Weights of a small GPT-style language model, trained from scratch on English Wikipedia: MLP 512 GELU.
Each number is 128 + 32 x the weight over its row's rms, rounded and kept within 0 to 255. Layers, rows and columns count from 0. Numbers have three digits each. The size before them is the row's rms in percent of the matrix's.

# layer 6 MLP down (transposed), 512x128, rms 0.0873, rows 70-124, columns 0-127
095:160096117153116113112045135154103135173128101162120125123112127155126080192093145137097088105102099104074179126158152084140118138174150177113144121137157132158179085128178162154085116053151166096060132166144164149120104151126159093102115161167070144211148154125133100112164134108088093104130110170114104057077118143145147123057127169064168148107093143100093174115133122136106102152128
020:130152122105110149103119153121127145049208112125129148129158134159122113096106153127127157083087131124117109110137175100137070080121038107132155141079116149098190141198119109107090064086120093081112111099118124087119167114137132121119128078112159117140128155151118097143098097113110112103136164129194154136133094198158127102106079119115020157108124173132145163103113119048151092122191
011:130123120106152142115118137134096100056178096146148135124170136142138133131113157108188133060101137119139165116113129139093041084131069091114140159099109087113209111131137144112131134098112070090116119167113124094154188121090147114122108074140125112139173183134074139122108085090112124118171148147151179160164106195180170085089137132131046144095121191138132109128085092093125123156202
166:145119120103102134162030146099136134089083142144096139147136139150142126123114137069075120035063111092152142138126085138170177181122050197079173127150118145121153103134126123152141160132078081157076136092069131128104080133131127152159139196172098132165116124090148100113169144055170159146114117137104136123115113142087106122087174131181097152152127085126156162150124097081123136127107
018:101119083150107100135142141121124079086101100116101126075148147123155144125111140081144133127000119166146140120087096160061092156169057075124164092111141136118125160136097140098106142091178129079104178112118160138116147146124161151131134106167129119119171139099079163186111133171091091082114179115123129090158115111149114115122055140140104145109152135114182103160115129060160191096106
147:142165140126122132151112127106122108047102172086134094074121118124139115142155127140149150121119109115116158156144111163156129156071062114105122121131098141116208147103138132151147129185109135096098140121136131212161136207066098125148142153150152116123159168089134099112077175160111152150165144142115083099053173090082156065121115183166087182176186157111120162145142077113083170101121
008:093156145125100091057186159112103177148126169110136112056156147162124082137103150155223167096044127184106139133139128131105087122199091084122129167093115121141165124145115082106099198105132069121122112140086126115111181102129164101167130175146127121145074156137130150172110136138086090073129161138109194152133179120143143095092096130118106173096142128105173139157129095145153125099109
154:140094120168078111155153113139139175108116079112126124181075104147098133167129098147138089104115171122115099120106192150071109129163175100176137122161166136094119118133138165134116153050111190160121133146135052177139131095181142087107152087120045143100135098118104129131164186159170127106151134162152146148189163125119073113163106132104124149139160195113081180168169159156108141062123
013:096144165115127141098159182164125099123181103104132088111147179142131099168136163103093218079096086141127183150109143150098103151134185110166144138093061198093143138136087176118122162106125104098099132076119134155121184143175111123092165123106145122073128189098133133161214093129116131116165124097155114120173117118130146101077048097114112169100115134110146085140115107086131182179131
012:097099110179187126128200140101127141157135116107097128097121160129117092113130085088145143141000093144147121143114141161082120175155080133091147066109141152103099127151119137159080135121111094148116163094159141160142109126144111155097146085111122143105103181081087164169154156201127066114087136158101109067129143074111057155120102142121103093135135129139137032145146122089122134107094
137:145081153171195128069143183143152127101169188149074160161185135133145135175115138165110189132120097129101146148126109115133135069154127155075119103128154166109156100131116138123105123061104136088124103019116119144142092165163130133170149095125111149104129133112147116106070169175130098126147095094102142145119166142152171091155102120151181077170078081187146128124081123202081145135133
081:129172180093192061141138173149117095129116119127087086127121169095112195103140053135175097147037098150150109109122104152175122092138006126097153137116153092103116097128139133172120168183067188127128175067142125127121174113122145092094112089089127145129118143102090123140119145151116162097095091157155126092098138125087149135157125117139106102107143175153118115128114168114160160083133
155:165163198084186139103089080157103151146144109140147095098145103084158110111123118069208120184190142147190140110188141120135095177145137100124123147097091096180136192077170106112086175156134116159157126097126128086096142100174168145140102127128172062125177155139146172107092130128136103101127129110139108104077169082141098139127124104117085146131152139072126070062110095094123134140104
108:188105146155129124059122119128131165138135102118124148133154088097148136221083120126116126132124104145113137164120188126173186043071255119121156119113119098142135112119157162124098177109050130119133144094102128087087145105070170189100149096135136138151133143116136133125132178127108095148112123149089093117134091128188134134101150125078119093171125167139140154151127117150106095158143
113:148145123129101136112199097098145060167125095104196159127153112201132123120104196134131103123046118122088122173132168162134125146131075160074126179097108102134105161151200122064153089123122175132121184160093070167108131088134160120169091139157140103131146141125186173135180110137110179126146129129177159133096127137113128161153136124141131140059101095083155178141145102109115071150097
116:164111166132198144094112089098148144146188161108148103117191135152147157101104092158191101127100156083135118141142128117120136116084131118113190118093071144093136107134159119134101196167131134104159228139134155196172136103171087165110126123162085090125086177093172128128166120143159116130166140108204098067130122162198110132142104101090130142165134139116193137154077104094130126124113
006:176069123067142128093152117171080097118124129144132120162142106107095174087130169072168172122206183110150130102135107123210070068110169166108117149138154096142175140166105180145129144132107120143145124172163115111140173155104122123154075142126122128171137160146123136092103140094099195114147110125157143131158103213149118134080142112117083081138173173102121108149042124116097128093168
150:114106067131128063137088141071181143131112087145146098121153136178158174218101137121158138108168146109114112083104139138155126070135136083090098160179034084128141137138181125150093127114102127149115125103135121124140150100147177100145174070087063146140102096119189168126077158127119070139106128134102118121074083167137080144158101178125123107146110087116102137084070107158137137125084
011:108048095083134117111171162150138128095177139124127121119142120114123094115087150113148132157110094139172146110067185156091088113126062129155141110067113147088139121120126090120074144082143046138122146147116146212156131123134159112154079112100083130131136186052103126128160105141091102139124190108119152162134100123099093105127066125089064160105120155075098111070133055102165111154141
106:107132068118113074143227106088090159158181075172150127132090104144138129139189093134080167125061151150158145176113166097109133119076138123145143106132080115158114134085107168092133087117122125168183108156143173099116111129095165148105143166122163108087159094071128113129177108112128097177186147101070132103127112120136134117126121103187073068121101100175166167130129124078180157132118
014:114178112181182110151149125113099086118164028181123128101152123155131105091138130132129132078000117171138146174132133142117105091154039101106119139094144080070152120117102134128108129101082094111105131141105143075106106092133127131111128119145126147102132157133113086147105096127117135165131149138130134118109097126234097075155139175111088131132167160160139095149120133072092136136123
167:144112140105130136070116056129109133107134129137164110171113091133139081166151058116134164089121178121079152154120142137134152139086102085116143164100124176110111164070101173067152086151158131141148088108164103137083168165157092115204089077138131114116109212134169181136080165107122150141144136150093092148165141117177078165134058145122169089171128137154135119138068095134120156179101
134:168093099170128149115117125158156107115122072153132122117077119128151107104149126148155133175150139106099190161141155140066123156171175114131107093118062118115089083127106122089155100107124103116129116168089127113055201103177140108163130080117072113083098064120128145095112154135126143067074149156151143141091149166162057135121104101141024143186126098167126067142110125147157153165153
126:112160127145134125136120124188076081105143141162093144105172149097132077154130142109160136102097084118127210137210046093174097157111104154118125197154098090161168099145107096165209087160116099114100089124133110081120155127077165134128127160159138076127167124169148127111115132128167142163140146085068096147112152096131127130164143168161086095165141142109167130132129110043130073161133
082:100121097171049130142096168190088112149164128180184158135131137191089092142125170157115093100111116142128148068142192135080091115155096127132077090120136165147134139081134107154162109145173160164113167140131117187145135110116142110063096119171121091107179034099078125125116092145043142127129096156133116135120101117150103118141051135159147109143126127171141115098162106108129111058129
096:121086120135174107125101109175147150134145177129186143182129092201128195132113140101101136151099186152130138124145173115162132103133086065179150141132170126112164163122175082142158124126105152097087119144116085153110149154117181093080128125136090146120122124127105158209046131122107120111075145196095123117096113103195112123167094132098149127151145164109120074091076163098093180072095
015:152226121192149105137178133110106135139175122146081106186145152192118133085099106135088165135026104155102124199147095098112127141108192181106108150151150169148136167117092117155118148137092160127133116092147146072073143107133168162116167164148142187122138162125158082179101142152178111140102055161122116086078090093140122140153148144119158160091104146150156122130146116119107149151112
135:145112117113113110126181145123167135155150140148104164101083150108161148119172157142153153126114104134103065191159158130105102145136126186060162064134159136090137160186202126113110146129103112129094172184108115171108112146148153095140171064162062143099141180108085105131096155082161067131125118074128063136060144164133124120109167150165143093185110117109188096149099176102135162137139
028:122205125157163142096143159141111118110163120118113114151138090197106163125094143106165152084058125149126179136136097139170105138115138115134157083075126154118111130117081143081112117135097162115109143115133159124121113139126187121143139163156094153178211214184140026160132123123172116156090111087157126174091077174126134115136124125128119143074108156145158113207146101094096192104140
017:112137096179174133095129085108109124080167105162152124167126145160100097082081121158187128136070116063115137153132153130118082124107061145093129121109083107096219112139076110120110084132104121120117125125135140086130137098093203098165080065097142154068161162141098126119083079116086164138073156131149193157131100184166145133143176158118100096124140161125129159097101063123123110156152
134:068099172085074173123095163126156237132086103165163117163191154090129142107104122134169189107081074105187134113118122150116110101108152138117095101133131104148073176149142120125140128134114159088155132125080093159122131090121142120102108107129116130082168152192143164146106130107122156142097138163075160111092121154151087132099068120157089134153048072114078146128100116189158102142158
151:116125090132122142110138146104145102150167136114169120105114155187142166085099126144094174144100158085155107117134071157156075067155092154090145099135180112158159127163162164124098080079167166132162085197150120142155118124152195095112121108129158197108098134132153123153085088123107111210131086087141194215118065124164120167148161082156132140096115104119122113159125157109073165139117
104:097125072119144148144110141049209188108161173117194073153165160117150127126105096135158132075065162135148151086105156123118162167134107138061138121154114106068089148145092156083149063129136082117114108122079098161162101100135099059129146086153125134150103119155145133098076141154106142123114127153104193114121162134152112182137065147147125134183107093170146150119087172118112179146108
014:113128139134131127186084088111104119076128107103170143120124135104134147084112110109184070128081131046148107128121143154079100102163079107128132143130111117115162183162208187132111089074128172085125139108162138121152161136109100112123133059096133141073163120147128138124142087168085132082104172124127139088142129190200120070122131179164039145145105163109139170130091160072152157137132
015:098102156132142092128121102148145125101120128163143135102185143083151162069126096097120172106049112133154108102105112119099104128164074104113163094082097113094087142110126136131082119090147100144096197135126152162120122143154176147169109121125167122078148092121120145152119127134080057126126181127100104085139134142117107134127002107130091142128146105126154199095177117070193097073065
009:094134158126139104080163099101114120129140108098119108130160191171085118110149112134157179084099134126127145196177135125086079142191169064131127149110097149101137184169116115101094138126118081141096071095129101101077207091112149121094115079099199137079098156121132190211117128144084197130124128118156161107151160136163115123088122153159112135109122175122130145087078129097171136158093
021:105110104092130125110146095148126132077137147144126147143112142134113123044120131132164172150006109070179088163124143133092113140135018127123124108139101116058134142136107088142062086102183119189129126124107134183144149116144180155169127086096090136123125158125138109106135127147073159139088171110134112138118133139157121101127059119124051146139129119092135143127085124171200101133158
010:092175112235164126138190159089127150115138094143138120120110118152126080117117138170159124134000129200135127116126116149146139140116042118088134132120165088104131093111091085173089110139077138113131156110112091060121113107127164118128100100156102117114082166127115098133095119158143099169095102133121167137079107129122121140173165136095146138110161128169105099178140128128077140122139
136:155123144138166096013088124161122122132098118066102111186113093166115112149093136127208127151215152098140111142071146098120101146136094079141180131110158138136169104114170102103100146110125181139095127150139143154053138142105160121117143143110137126147091087060158087133103049136086104095125120119060170117108131125148072167140171092123137097130132096163102107113132132123134197150133
069:127120117172097142132076102071162088150149084153171120115195140131096177091151125141173123069116125180131164117106074194109124082142118121142104135141095144110181120169127070130140119121189108151097121142109115093170137132102131121136081130191141091123121164117116130092116140118167090077055117120152040084067091114172112139162127162083084171182172128191136080103137103122154129138131
148:160117175159097095102138115127145172196103130138128095098153100113157116148110116123158126082155092118114114081146175113091136148130066148118097099161121130115139129171106089089125133088160093123205107184100070101158157141152147088092099162188148116092203122076143115076074088097148132079085088118124144111115122136076102118120112066093186161104147126117168156150089227120125150117147
140:148115109144140110085115086098172140117074127162138128145131086114172169158136115131097053139102111112175092156072149147169166067119178174093169127142122121162141121186122123134136126127118112145155049134085113073087149086186088197154129111138108120156098131125126089113160178051121152084113180134076086125120087147119082120156131117111104197105110111146119157187179142131072097105114
105:177180125126132167122096151122100151110140125141121146110133163098092111105147087143150101103018156151133132088122109141076108122112119118187153103138113121098120193186149140142108175121151157124117113158147147174120099108118078136166156093075124109119122103110082098187104199136100157122110132118087105137136153154108136160159134178144038110038128047114109119094094054116152157106086
149:110118122152142134100112106169098061121145145135142138136154136117073140078124092136131153157176182138142151126096125092095125110148166110112145037142060129090099134152124116119105149027129106111168161099131101197154094097196123111122130109090143097047132103134131127131120102140185114132086137095061084203082118093131109113176174170112172148081144125105144103067121101101099118104101
011:150110116121126143118125141159104147101155130154095149108116090167087116082101157121196111109146143138167128135118098113156102103138083123148071186134192126161187130105173119115128169111115159166173109154132117088144115095078147100139120175132100142174065135147119090129072097112113186104143188167131187202103113142202113104166183166134104099127103179135081134166096122218113094124179
012:135153095169176105094131086111130093137133121211109121109201124115123129078117099111198156091026111120082125152143114175142115143093119172083133100090097026119140145100059155115117131107128165166158189159151172142133160122128200129177095160138116151087158122116106113160108109138081103118116105163068147088147144141167098135162127158116157087134170159120128132138158100102122153120102
010:137143120150121154167126152149089155141113144113090121089131122145148151114110099113097097151035141127161110165095116101105193168185139113143092133205197173107093136074139136155127144139160134118151132151114146132110073096122147151096179164167149163170096119098159095113128131151142112118072160128114099111060104054184141088190151174119147180120095105107140061157134157221130115145140
142:138084036068088136095134156117076129143107133200130100165152177133124133165112107138159183116121184116154156128149122159058148132064158165162097091100122150160085114146175133147106127123126092136134096145156121066159130070170154113160156128148108134087154112220164141108132137128117071120109164133031120136104128117160129116110141091150109143150171124135134130138057116199116169138116
071:096152163093119108124153163147132114080089148167097133086132139210149174111171080106201135142036125092114139109106093161126135140132029165138171089100089096058196119159157117161130074147113135080149157119137147126142148098136139067147125127144123112129152151140135152153127150094101212114071168135176123101159134086106094106138134115089179108140152117137165131068117119115167113132114
089:125113081129145121059133129111190136151143133132128148125086157116105169140184087118140099150094143167101145115096087106094131145160114138158143085151146122111150132142105127103086080062154197139050173146123168130090190147094143092105158120156078148144119131163115144123124127159111080146057080104086129075086128203183120135059152108118194092122085105143139106065157104103173156151126
012:108116123144155104126180113129167077106158090151091145138157153109118124086160115104132163117036153114172103152147168119099075087132000094100129126101140088092125122165042098141108114105131070140110123143119111139134137109105153169153097084089126089159139163104080126153088141113121128133093156135149139129130147148171083099128077166111058148147156175151131119113153133060157085080120
120:076172135066106134163096140104105076192088132090143163136140103134113108065148107160098109129089143164052125103167067147136156163106105156189097186130139142100102101099087101170163179160094146150155118092081100137145168135066113139140130140103161119135154061145117133141173141107058136135128103104155121163168134095134137153123078111121106174094170040108075120173110146116159110143121
149:127089152149163091087158133109091114101108123184171123146129184114087159065127131138160061126186113131186122164087159102134091108111137119075175156128116129092124152097104151116134167159110106116121112070111175098152096120140104112104170065103091122010121138098142106104066167093136125077116129155111110124170134101113139161129164110159063106126128090097126057124109190126072106120149
073:122114123183142112066118173102146136104164107183111149096133187119038170120123196166128156130064129149089144142164119122140092134108119110128101070126110094105123237149147175094093156136134122153168161141124178140173137156157127110130091080128110150086129121063103098142082156095113155148073108130151123038065113121177170092144080134109118120146116159145121141165121140140115167116117
150:101159140114153088086175117146101150114150179110142081107121130129106079136154139164075070126068165108107145086133097132073116152134126097131180108086154070127152197146166115090180120180139128171162108154139134138107117087167144200197104143068141113100148138133087139173080165128161101098144108129184104101115112160112099139114117157149096131138129139094200166098063099118119211118108
# layer 6 MLP up, 512x128, rms 0.13, rows 71-124, columns 0-127
029:085093121133103123174121108143080128177080168184149136094074096121148162134114106141120116137131119135161156196111093151120150187124189157122110170129137134126063111137089155162168141124149137110171139139197073189094171116102060140138142126104145156102059057164165115152168114122133110126135089095116152106130226095134135132160140136143165069076137195085117085148148119134157116120131
018:079121124173103090159092118082104136174085141172118096103059081104157169152078097153093106162129122144150134179145114110134170153121168157148121151123114109139054106118079191135195149160156154126128140149184110198099155153124066108128119155118136149097068096164152109142144133109143117155128088088107114125125136116236125141170150118146117091076184144129136087120161134088145105080072
139:162119123091087172190125152134121118164099138152103103146082137107108133113139126112096130089104094097147165125175090144126195174085099182092150165181095092145148088131113149142197079149135130149080162117101107130130121160145098111110143185131084150131171121091213079047193131047149139135169177105126101122113100118092091109140131163136134144110136087086170145147133085095133192153135
023:111165109148155151110152158169133105155147150135149131168116112126131082106086084143102133161184082117116099139112114083119156089129149159121091151146150089133162085071169160147145151134067149187105085159187067182100059108114119088176142161162126147124076128180153118130102138090190114149140098100122149141137065151063137155187228109125140126101134173134137149113135147105095072134172
131:125132128089175131165146120121068092112067236074158112060163104177206111112095136147127118117097155113109149137133132081121140161149093128124073132154116098211131163122096105153171052165142075136134138137089130138169131152086108107192130098097157160076151154134109166153163148130130163118200130117095135159145102084140097133141154115139138178106126141080156137148107174129162102106107
015:132163134169118125104091141126176094173165087139109141158121138119146121110150095170140067091176124123172087191126101123203109115117139166130081151103120035152169130130139129126165145111146161156135096163180087138098101170111048084176166104186170175112172135158143128123146086088121169142141117141120080123169086093140125112152161076144134089163143158105139191096137200134120096154159
143:156081114104133115141107154140103130179153127113189108091172090187142119055145166110129181088075146164127091211170104140109129162069107128130143118170122175173159154143150091157104103111164165115112130136105111114100160095048115080160145156164150122201118131115132157113141172114204141110138082172124129157155158100142115120078158122114188157113102105112131164132118140084125124081050
020:111084130135128093109123116143171164136111194166091144134108121094168193075085071115103082175138168104180089132148153112081143118147122143087090137150165064166140093144134170114119103110128156134099110157118077119086088127088115108164124139173131144111089083190170134074132105062155121167141103188032139150087109102191124145150154157102176112141143150139166112132125138146156062126111
018:147126071114107140147087104141127117141113160118109125156112116116174141097059118135108133150211147127146110091122135114110117076158144107163120123090161162103200115118173179123137151115100125149119114137116102115118065091104201085156126152173090225116131144176222121112127138095133164152150100125130129173160046127064173126126176132097181120095115158116114163127063078114139104143153
141:136160126133128113120154191129131108193193171119076186119072145120126118050137137148056108121124122132121128157137096111171099118107109140084191161109144111083156147105043127180128170185142113119127165149148170148136125162129108121092050157103111081125095103146129138100129117141124144172153198115195099154173088080139183091168138165087102157107130085118126115113115173115150115174129
098:171114045131126118129127142144079108169097133084126135139129091099131065103075108071050147171143119107100100110109156129177145165201161164152130119133132112086140076091083105084133117124202169118090117136112133103132180135121075142091165191101163169154063116167159165181169138126107098130177147111124195152170135108131133102075112130140115109111100132109152116126170166092106102098103
149:165172165128158146161162149095114121138111145102103138064130157149148107094090128123070078150123123109107146167122130060112130134186096126094098151127102121150094132092107129152191108189177127113146154126150155151164115107089053190153170143151142115126120112087186057109141129151125141104157103058132150148112108098158123162147197138150179186115097108032103106117091116139166086089169
123:163117093088050062163091111145085119140039128126135161124130128123120121130090148087140137131035113135162207098155117151148105176043127165144090126204114114138098073142098123107150079130091057113144079154073124113149094108106108087131132127151097096161106125108128139151186162132153182139163154137118148152109110108132147142113153156127134164147071120131125196154120111110119078108138
131:173080109153126083147160102110140111211131092111168159068108118204100101089125168096140214168104111151117117162182082156138098104181126110141098162134166093123062106153087152138149108141158138104139046120152084110097165099082113109126108156100162099166140158094163094117101145129085142106177144160121092103110112146113111203117147149168133164113135124131150122142122062129136178108081
125:125115095035096044150103105107139093105133123072154181123097173140117083132133184128100100128131134143098167053124102132173135087201123150163111155130148184160125079108175110140152099150103147099164055098086126119063087155107084146151127125127135125111062141169099117117137115115092134151092128126118137165116157109125144173154194136095098091095144114104177123116143134146194108071121
011:126103091161102089166100114068085125151097163166117098110076133103209103127073110191119152103114090162128180196086166108141134170100170106179167179136131138127114108124118115136158153105169133068145161140153116180134188068125098116084149099189182174102129139114106117153165140124133102136127094132132180111164165138143165160149151137103114106107154102092137129147218080096149171106131
143:091130085033194158152094191120118121126162190133159120132117138116144095104147104202113096129097156142133197156144094124151153142131116114134134110119120141119070137127152148171107143182143109103114107175140123073177102117104159148172122148089178125105107097126136186058110161083125134139129152157117084167154157079133164132150153184108107213131112142109120174105110081068170158088091
019:099214092166161133171117139203107119174085117144120133136078130089191129101026085156119128137162139145179132191174105110146117127120174125125136156167176151157154119128109178159177126128139168156130109151175074102104120147133128070110143101212125175119061126162139122133110124096158127150174121108128166150169151101154128149147147129160156090100145184137156115130104175128188122123103
129:150071068117152135147037080116100119161168170107162067116105109206151099114094161087095137097119128126134152116181117131176087142174116110116174136134163101204127102155112113113109095182168097119082125199120100167120085117060090150138088189126172062135117151158131104144113125123125118130157178106137099146119109135121122108087159165098119140152092118072150110142130138129187086146158
019:105078117107086096162102121161143119118092164127152149121117108090142167136104114157099116193229116104101093105157038147154208126127179141150120129111161136160100111127102197122156131156160146136133103129133109158119123149112111129173145156075126132148129108126118128123139068141145141119160134112160111108157034144063190112177159092143148144059151137087081152115050139092164093099125
144:113090133145159133210140136129120140113082109156127131101162151116112110050108118136138124151114073098129173170173092104143117084133084134122065133159160152147113164183157138149141136137154134110097182168164110082112131070118090151092094102107169114168152122083099114132111117063061206124134132135102071149140080087089088183135202100145137203113133164178089115116122113100133120094106
131:065144121069142125153130180148084150157126178108098154162098153112112154084143117156110152059122107123077168065161115122131155102104113158158102152140107123138106106096146182149114121208095163118134089100169169090129058137081168093047170146117148145163137122133178128123153094071063228144105122112128125136107157136071162119126143125150126154108137132096098185138169154091123133150144
133:138087115118148052149170119116143138153083136123090126080082149109131075128163125137138105095122130120111128175125117114087146153124119136169164184146163093172139107110165218117143113157121135140191159119117128079154159111130158097190124142097108142091159082088150115165211148096072142108150172085160132124116055093090137149042090111112150126124106161112129093150109144140103027118120
115:161109144136169119136142117134154120102155081135122128126107200173185128091090105085122155181121193092099117144174070139167165083184138126149106151178110056128110065108073101167097156119120150120121063151096144090053135090093124100106150129076149114224090159176162172175113156112123135157137076146131115168147123111117118139141096146161131121127089119114115125128155074116150187117133
117:136117102158110167156195145110077090137114123117133128091112160097095149128129160107134166125098142109115084097103142182173151086177144168102151112181120105164164129132065150122121121138073110148108116197118135118166140070092064144096170097168178172133107151087134079155149211132101133134216119160145151111151136134120103150042158117146107087074100103114153129185155128151147075154131
025:108081116091122066128098119170209130105109145088144137088204154089101159125109149084078097114185135104136063065122130136127171121157118127129104110114158132094141144148169128145101080134150111124115126085040098133103090098119126139158101120095124089116156149090186160066169076140082136132139143187128109138147113095066112091105084116125163122176112071106090128165068112128170088142145
129:160118079133130125133145057116139108171160142118158108130124085106104064061051149130125150140126182097128141103140138113177223161160117129136124216104087081116083133074040122111129143136161091128134103113099119123124124109145119183090081139102156134116126100138168108121140130170117131133169115131127150108152112087170105171182117160164100109149095137154151081166114102097104047133192
043:086097111087116090146120136114128133108113174112162134100178129047132136094098110145073116180150125133110110150098134103051221120151134134080126134195127122120089136066117145149173141124139141094099150120098127177063118083116075141125077123055163124068078113076105159101106088141136138114162101167121195103157116105097120103145121139137162112157141036109133128114130117159173087133142
023:132185123112088107220105141090068122146078142134156125094060097106162163143147161138060115144252154174146136140173089084118160125116173087142169135118088148106072119133100213163197160134131138104152123147082103142118149143123085107099152142116145108172083122134159087171128102138154101131187125120158093130150152118118111115133097098146133150094147166108117107156119135111134101084108
126:152133117139132083143088085145135078144133120141116106098089159126034107114159114105099106098127193177093105166176096151130196181147116132191117196162133138145168092114048110113091188136126135158115103160105096043125148080105119096079102136098084154138149118123120123075143162062134123123121179161119058173114130103102141116115145153121101101126167204128131140132133159109122141128152
137:098119131108110104149139117134141104138100158145083080116145145101130122134113118139072082151102137137104131117155081072118158132097107198123088123151090162075149120071167140129157171129163185052136114106120121136153123093145139103098183197102123166144204101138162130151141165166086123076126136167137103098165143091146159060143194169126148166084155168072119168132150068128182061100133
123:140137098153178109136108174113170110170109139173118119141068156118162133085171157171109139099139151097109129128167018098136160088140108174104121147097177137164099133142129115160103118158073156115124172131134077091083107131164185116115073101153120078090154077112104145141157080149123106115109044110169074168130110066138174099084194167133098134109090162104092117141163122147128103115142
023:139095109133143167130163188159112149178117146148107093146050118163176170122136167141112144216112086198106125148097129128152162140104177149137160168074077123146080055099097125147169150190169062174126102142180100151126161108115109126116108161162121122121068068150113110180102117082153130115116121128121141132146075130114154148155142090103156130106154217148091128114149107151108112092143
023:090107166114140196155160165200102136133163091149124140120101104158106057118116130118097172132184091138155115163141097066115131132121181141118104168090157144129155112105137106111156110136112189147107118149135131162144084124090133113128151112147152127147016090150139088179099088080151129159179164099138143133101039117163140093118162131153139123018111188114130090111120131112102122146157
015:103084115141132142173099161112174132146144150181136150130105127115144149100133122166096085114181114109124108136108123111176152121089163181149125152031096091127206079153098133150166138114154139155152082150151058134088105124095075131140149152205146180119087108184184110125146110134154153132095138141054136157123054124198106107110097110085155129091150167091092078139140143139148084141118
030:099149132144149164165141185161126126184107109144159117080079111120193106122089139195075104099193142194139161140146099138109148115111191137149129195134168169137127128114105118159171127099150142139134124158145104125131113139098084056115141145175177134138070094170105120150137109121176129149157125103157177125113098125178148191135128155162131120068135230127143070131192154135156146130088
017:114169083057082091128085073159088089095107130132145131097135113128125165136133141136093110128218180084141106120152085125090129082156149111131129116111125114090102161105118140108177126123131135118118129106097145146123134146115136140172159163049138132150206184124149130128134109106098177122142107163168094126148008164009188125144149111136120135126129121120113150135074146099118098095143
125:093133147136148110155148182106144101115109180085074130120124132060115159119173152199108155122139131146132101118130081114133153123119060157117171170077126150118137121127070142154177070165163107140161094147161134105190040129153132185123205162079138151100145076134147120122085101124131143170161144081112142104169158149065117167105154190146120088114074124154143127141104125082166127078145
091:181114103116107119148127129134136138114159150161155072192062145101171141151143152124098200179125192093123118154133134100184148138134132155162092117204082142122129104099087166118143139155139129136099111157125025148093092146142157190148162101125111136154145103126141160115136137182126136161196095142138141160146121140127125065113161165202106110088135172092158102133131197131180172104178
135:116141113108130143146131075166142119145157104105126147128099133086163132130084135146033099173089169143139140106147134124157089163105146123109127158154093096097094081088145184117141131179100125103135108078095107147188113131121062187147121130112175148173088060085098122155218188141102142118127161113129139164137103073111128174140129181195130149109072149143095159104116100122113053173148
139:142144080026089120167118157112095123117090157113115112092123118150078139107118119130142113127118116126167174035150128108129163203127120136193018109138073127161132069090101105152132130128115137149145106134084119117109090140066113109101129115134177132109151111126161205101191148132178134139188174143135118185113117138125167124105183128089114122094115144107154143145141177155141161111171
123:087021040032166215129135111131122160161144111071122074102082091157163102123103129091169152091126084165089090149127085094148128112071127119152154136123129084142147108142136148129142149112114086130117133208089080110195155142135150124111110163120137094126162119151152124143117144103118146130135144137144098147137150118115115076131137106148098113137108185043163112139120124075133129171130
149:121077107137098120124110191161119080098139203065119156049153132116193057131129194151099126123123062119089101129122072115130114106108105195104150151123141115161085118162112122113179108121140110117121160195096152120147186137085113120102118138145106134165161127191139126101152077153113142161146136070161194144175148135074122123059119123168135137100131128095109137129129168149170114069137
017:115161106161141070163129050114101137165065096123174135118136149079143128152149100142107125089140082172115154185105099206172125120129140147098136168159103138110099142134116199143168144083213145115113135120152088120129164145159072131098136095105187118121154129130129135167196100146136107120128122067138160114143179100146149150141103056169073099150162069108132167116099183104178156134112
018:159101188121137112158116173107148089088164123097120116150088127128138109126119130138064144147233118182151116103130104065132145108147144096166140125129097120123161134116154172164139100101101169130098117133074122150146066113122135127090170083157161135160113152110168118172108087103138115128174143138174056146158045139032155067147163093108116203134114116123132149143104158072138077123141
016:144161149109150119124127127255208135107131081091131138162201149133155102121095122104141141102163137129112125120127109240163105057117095165116123131110143101132154164130169141076083140138132080170122093091132122074137127143130120121150135180090096090081195144104088156084166106139101147128127129120165137141090055126112139149129117102168091096147129116139123166128101169142173167147102
128:159130161137134110164115078139148171108137116094105112102104087113179096150085133118096035128120082081144057142126095132175099137138113101128186151139147146121162090139146160083189127149080113130065208114120087180086142122098078113186129169129133073153105113090114127144127139162106124186125149107184094182182119113109146083124144160137127130156111174114088123145160171139175115192161
091:152145048156104123118152146093104110169155143093159128144105102074122106129119196092061118118124119164114103141109106155186170133126141135136163130104128099143073119080137103161145149071129091127028079164110129126125177140088086255141148142135180124134082115115125163146167139152154111184185141111111182156166149120133142123118170149180161123137131088166097094132114136152146106128107
108:106099129116167130163103123150131107144106139078122085118109130109106075121161111124114137114156158057142095126101157141158106140165147071153147142156120092090182101064127194149198177138082071135096116085170123184134093118118051145142116160111148128156092125085153182122119115111118110144206151183207143077141070081139176096141132130169119115146181140141164082161172125132145115130158
020:104122107117088167164113138137094123175106134172163110077083078112133132156086096191078126119178098153093158159127076133149157145115191165156129145093173211143130112116100155153170135123140187125148147159160121177117091087107087091138100156114157203136068071174141111135161098164144111121151108071156170115122125134157135144135145154137159109027120176110127088166126124075120150118117
130:134133119091163112170131098128095081155112179114134144079139144159115091122149133089116159162123149092109168135155119165176174151136103112149108131148102136137133019112101131098190107189144117144117049108143109149120138096075073060125117140129111135117078164167152133085109103089084149151140115078180076177106155113125136118167107110176186131088159116170168140152214129129185136111156
142:086137132059152116156110170105123122122108183090142089047114158139172124116110155170132180151125055150130058169111083112159171162148113157103107123104128129216126149096106108156118100128123090074104103215122145110158121099090108182132143121145137107129180163151087084155128143130118127104134122095109086151130181159108184134037156173127154156104110174093178133168114123117127131131143
092:113111131000138092147122152144080147143130141145104117141143097132128069100159092110109081116151151045129158113090119124068159096174155090208130132180150137223140111117142151176189103179134181125140124135169139114133107129099130133105217174165168160147085102128158164128128101114125131134175106130112112173142106111135100104121161124167111113138133115060139145114126114111095134135132
144:135067071134123114130065195126158098114101131132140119127133075150145078135107188081123104084117132141072173128157111108178130126125108131209133133223091140135172070135169133150126139152102085118096115108095141150061149088098158080143126146126137108131077103102096134130104122130153134193117118167116135114066171122129182104073168111170151141139132185087128126146126161063187141123155